{"n_layer": 8, "d_model": 128, "n_head": 4, "n_kv_head": 2, "head_dim": 32, "d_mlp": 320, "vocab_size": 4096, "activation": "swiglu", "norm": "rmsnorm", "norm_place": "pre", "norm_eps": 1e-05, "positions": "rope", "rope_base": 10000.0, "rope_fraction": 1.0, "qk_norm": false, "attn_scale": 0.177, "bias": "qkv", "tie_embeddings": true, "parallel_block": false, "init": "normal", "init_std_qkv": 0.0279, "init_std_o": 0.0279, "init_std_up": 0.0279, "init_std_down": 0.0, "optimizer": "soap_variant", "lr": 0.00765, "lr_mult_qkv": 0.7, "lr_mult_up": 0.835, "beta1": 0.95, "beta2": 0.99, "lr_head": 0.0106, "grad_clip": 0.5, "warmup_steps": 200, "schedule": "wsd", "decay_fraction": 0.756, "decay_shape": "linear", "final_lr_fraction": 0.1, "batch_tokens": 32768, "seq_len": 384, "doc_mask": true, "train_tokens": 126600000, "steps": 3864, "dataset": "wikipedia_en"}
Each number is 500 + 50 x the weight over its row's rms, rounded and kept within 0 to 999. Layers, rows and columns count from 0. Numbers have three digits each. The size before them is the row's rms in percent of the matrix's.

# layer 2 MLP gate, 320x128, rms 0.148, rows 108-122, columns 64-127
102:560537554557567510409453594482484529632539525475491470387487382535455551458439484451485494489560582477430566501544427566545482580541539523599497480558523509513490544541556624508578436496509522
118:431505595454573463543590575458474544502530539482531463407562466532450463507525557526491486490467537570422483440531522497561493531476576529475560473474556489446489385494510432459450416531446542
100:536600446531513501411430537404495612546498555418532333458492564562444558476485512398506522525468539541536478570508490498478540637502444495538511486463488530524569533506492548494569480565579447
112:564479453488563537511506499476484422559550532527413527470459523562502474552470541475489531443437548560523540525536403538371480417471478502485491603485444395410452433525462480435557517575556608
111:430446507503540478517484430605489428507503589517552545439539445523468503490475386461553544398459523551599515518504472520436448509595501607373463477583484474418542498523430539549475517511508519
096:468514458523600436488543474569424495475510494538500548496463481572513552469470444460464481546474498374430501449491533502528611584526414548429525501568464505459474401491448482601549489462490480
103:467487467481524510470461515427469522535534540537485506456517476495422549459443513493447603537480545494467536541514419529614620580517542536472474394438555578470495410514459403485508439492508544
103:619568529452477453461464587448619505496534501482534499413562491537514454504470487539447550491487459527524481521485472449591563500577444532520532559469480642486482466532479501499590507545520575
110:571475502459615508453522476495467555561501573549450394437472520508472484538636528502550488538552504528475466518506502488539468486549445506426513596503476529610481542491488520490517527481374567
101:525387434444483509495508541596487425596532494443530521486552485432518462420491547485512491536451515462567507509456506575551417434552489484471453492531616513476502528457385480491561480533480464
117:527532477486413549454486460433513535525519450495420468374465459551478476481518525451481566402504493601532437494535470514524609488526502483525480473448399530494546455383466407482491496538472555
090:534578502503438496500460525581520493548477525538501392509504481490549518493422527582475463538552522600418421479529480532520491466486559538529556423505593479444436528426447443497522604450451492
097:571472526577509455471576472458531535550571505460525429436597515442472565400491515545493555452517551462478430545518558554522471565532422405519528543466535450516497532411539549442553453503491615
082:553418478495483461430538558445499396507563428447513441517463446505502563575521454535566542560555498548544469447448490420489539532421416561513462411496355462538444489465561501494426487452463533
109:562456518503489491465574586504534561553617534481479388493451480501570562515464522517481486504565438377488489558502505478499418580505439535497404505504430518493551470538455502481506484460460497
# layer 2 MLP up, 320x128, rms 0.146, rows 108-121, columns 64-127
100:502462501546465559610498472552438474582488541564468552492497506438538444507537488448570503482472499425391431542442538507572489481488505510486525526476519467427441493519534461461473458540501515
124:484545583489554432511503544450479575553553582476518503452472437504507421429498545479560451465594478494514418405616524506536435517545558484543506431545483444450531483572516489420462419568482573
104:472467532500532557598576483465530560466535510485481515479440541524439402510425460562509500418489508529453537481560434497498468542446512463522588522481528527491501397420513435461539480499557520
112:494537530407464491542445573526537556516512430497427465487596465442415516533512465466510419489539494520515473437522548391598513537628561513398434434520561449481500506457521493463430514500455468
109:503444485634523479498494543483533544539521526561502533529581450504544444386478531589463463491569472524482494503632463509465471541411450508510450604449543527469491481446403506560473519539584488
102:534523463529595461361546418553427496467504456541459518492476435500485555567531567526386435511571564494509441528459485500459458522524502479507464527557471540513526447516398474516598460479530559
103:478474487450518511480401458458588577538563477491376497448510502475525601510467560542464591552605540492455510486584399556553476585500609500443494423507482522467479401471446398532474502477532509
105:380495468590599482550598541574531465510532549485524479491422543471550465456603495507454541510463516455538527437526489512528476555514512496465578433576486478475574488609505400438420468534528463
111:553515453472480463551534483409601506449469537502534421527515528487573499543501459569493520469521421499437395499519479501502476424468436453552513540539508486575540446452516469396483505598476526
095:545591578523527460539401579369480515524495592527590332596579509420502493566516449458509569438432551524513409461531504507444506494487553497496508462427492403527517486533501494486449524538572519
109:491519528490510598417455598473463455478443518468525473455436576517448519567472552521422457524519574459573512441454519490469467476513470438458615452476490521411421533503503506544502528462514531
097:530517468389470531491401504473498436462417481589553505546485473497486436423528502624456511556585495402514463525515466523532485390529493558416480516504500441537470534529508446501548468485594458
101:559517591465496436474469498527403469421458420504473459487523509480574453535525480535538492454598490435591500566514518476551536492520445468541413480551532562562429483485673479512408501582494523
094:557536442449528433532499467570525391544424477525444431449551505603543452460538460554542529604449514526444449423475420452534442465477406460565470450488459488525543531505461499541504488551487560
# layer 2 MLP down (transposed), 320x128, rms 0.169, rows 108-121, columns 64-127
097:469518528537484453529528527475485443502465440450481487554563519482536464517571514626547557454498522502470356458517552465483505420470432519446457506533518474494534423454564531522420483499455500
103:466480561461447454510495494473506461476555557510636489360551512523596590429500532481426525558488536421495570484492503516534518530547519535471495563512533443529452421453524553515480517499465502
102:457524569520559499585472429473493477502563486432570486543549506495516454511477429470452487459553438506587685469549397471430496522464491523466537457477538515512432493489435530439463410592452498
112:448538529522387520496479526483459498519542467467484420535517487465394446529452483435487541498493420499478419483460573445539427515506523483421404448436468523478480436427459474463508531483477497
107:535454571550539420558495403501532522461443495479547524456598577536492521497479552572558550560538435497486489424492525467521501471422520520515524676498467531468447487488491506429540471408532539
104:468514409531608537391470506536506493462461479530458576509542417497505639533515493427497498460533537553432487539460531513516482637478558495558511535501421547545549471599477440606530532456563506
091:515505464542481507564469577497434522463521468523512531452525455516422465493472324522548513519511454589482632482543517507480465536478467505507524402515500542574546597492510441523524492520451561
101:424456487514534482465548505548482465523481503447483503569466503456492478434520503519411544488498591410506395543541480494474494466568440469475475442556443482510471539432535490459439542382582537
114:440449533484437442490389494475510412484478540505596541524485618539566520497521399380553470499540481516467589515471504522512484420482519460458513464516611505497538494498601418463466560477432409
101:508474466544513436552497529611430451502490470506549464499460531436501463535490452527446446488522529490569543572557457499438532514571570462437521622562572476589452483527495480473535521566558565
107:468434450530533449481519498548418534463425470458478499522479495387513483527410507431451456543474468444462438533497519581481566484557434523459525523472413458600444498430459499502537522486476473
101:461385493514530530534546437517503513497505484385531552515565489473548451435553509364492519415519471467499572444505507494519445486497459431567509502530424511468532441490576532545506426522508520
100:449531507428501510508451463567462518441501493599538503531521563516517521537509486539554491384522474516524620533544443447536539521439546524557473592491467505562512569429482530452449531527547446
088:562546503509546545476488494483415445431513412424509520543470358555527517537545394534564433514480453539496491460513419527453553548449420477498494417512479501513518471515554531516483543466395591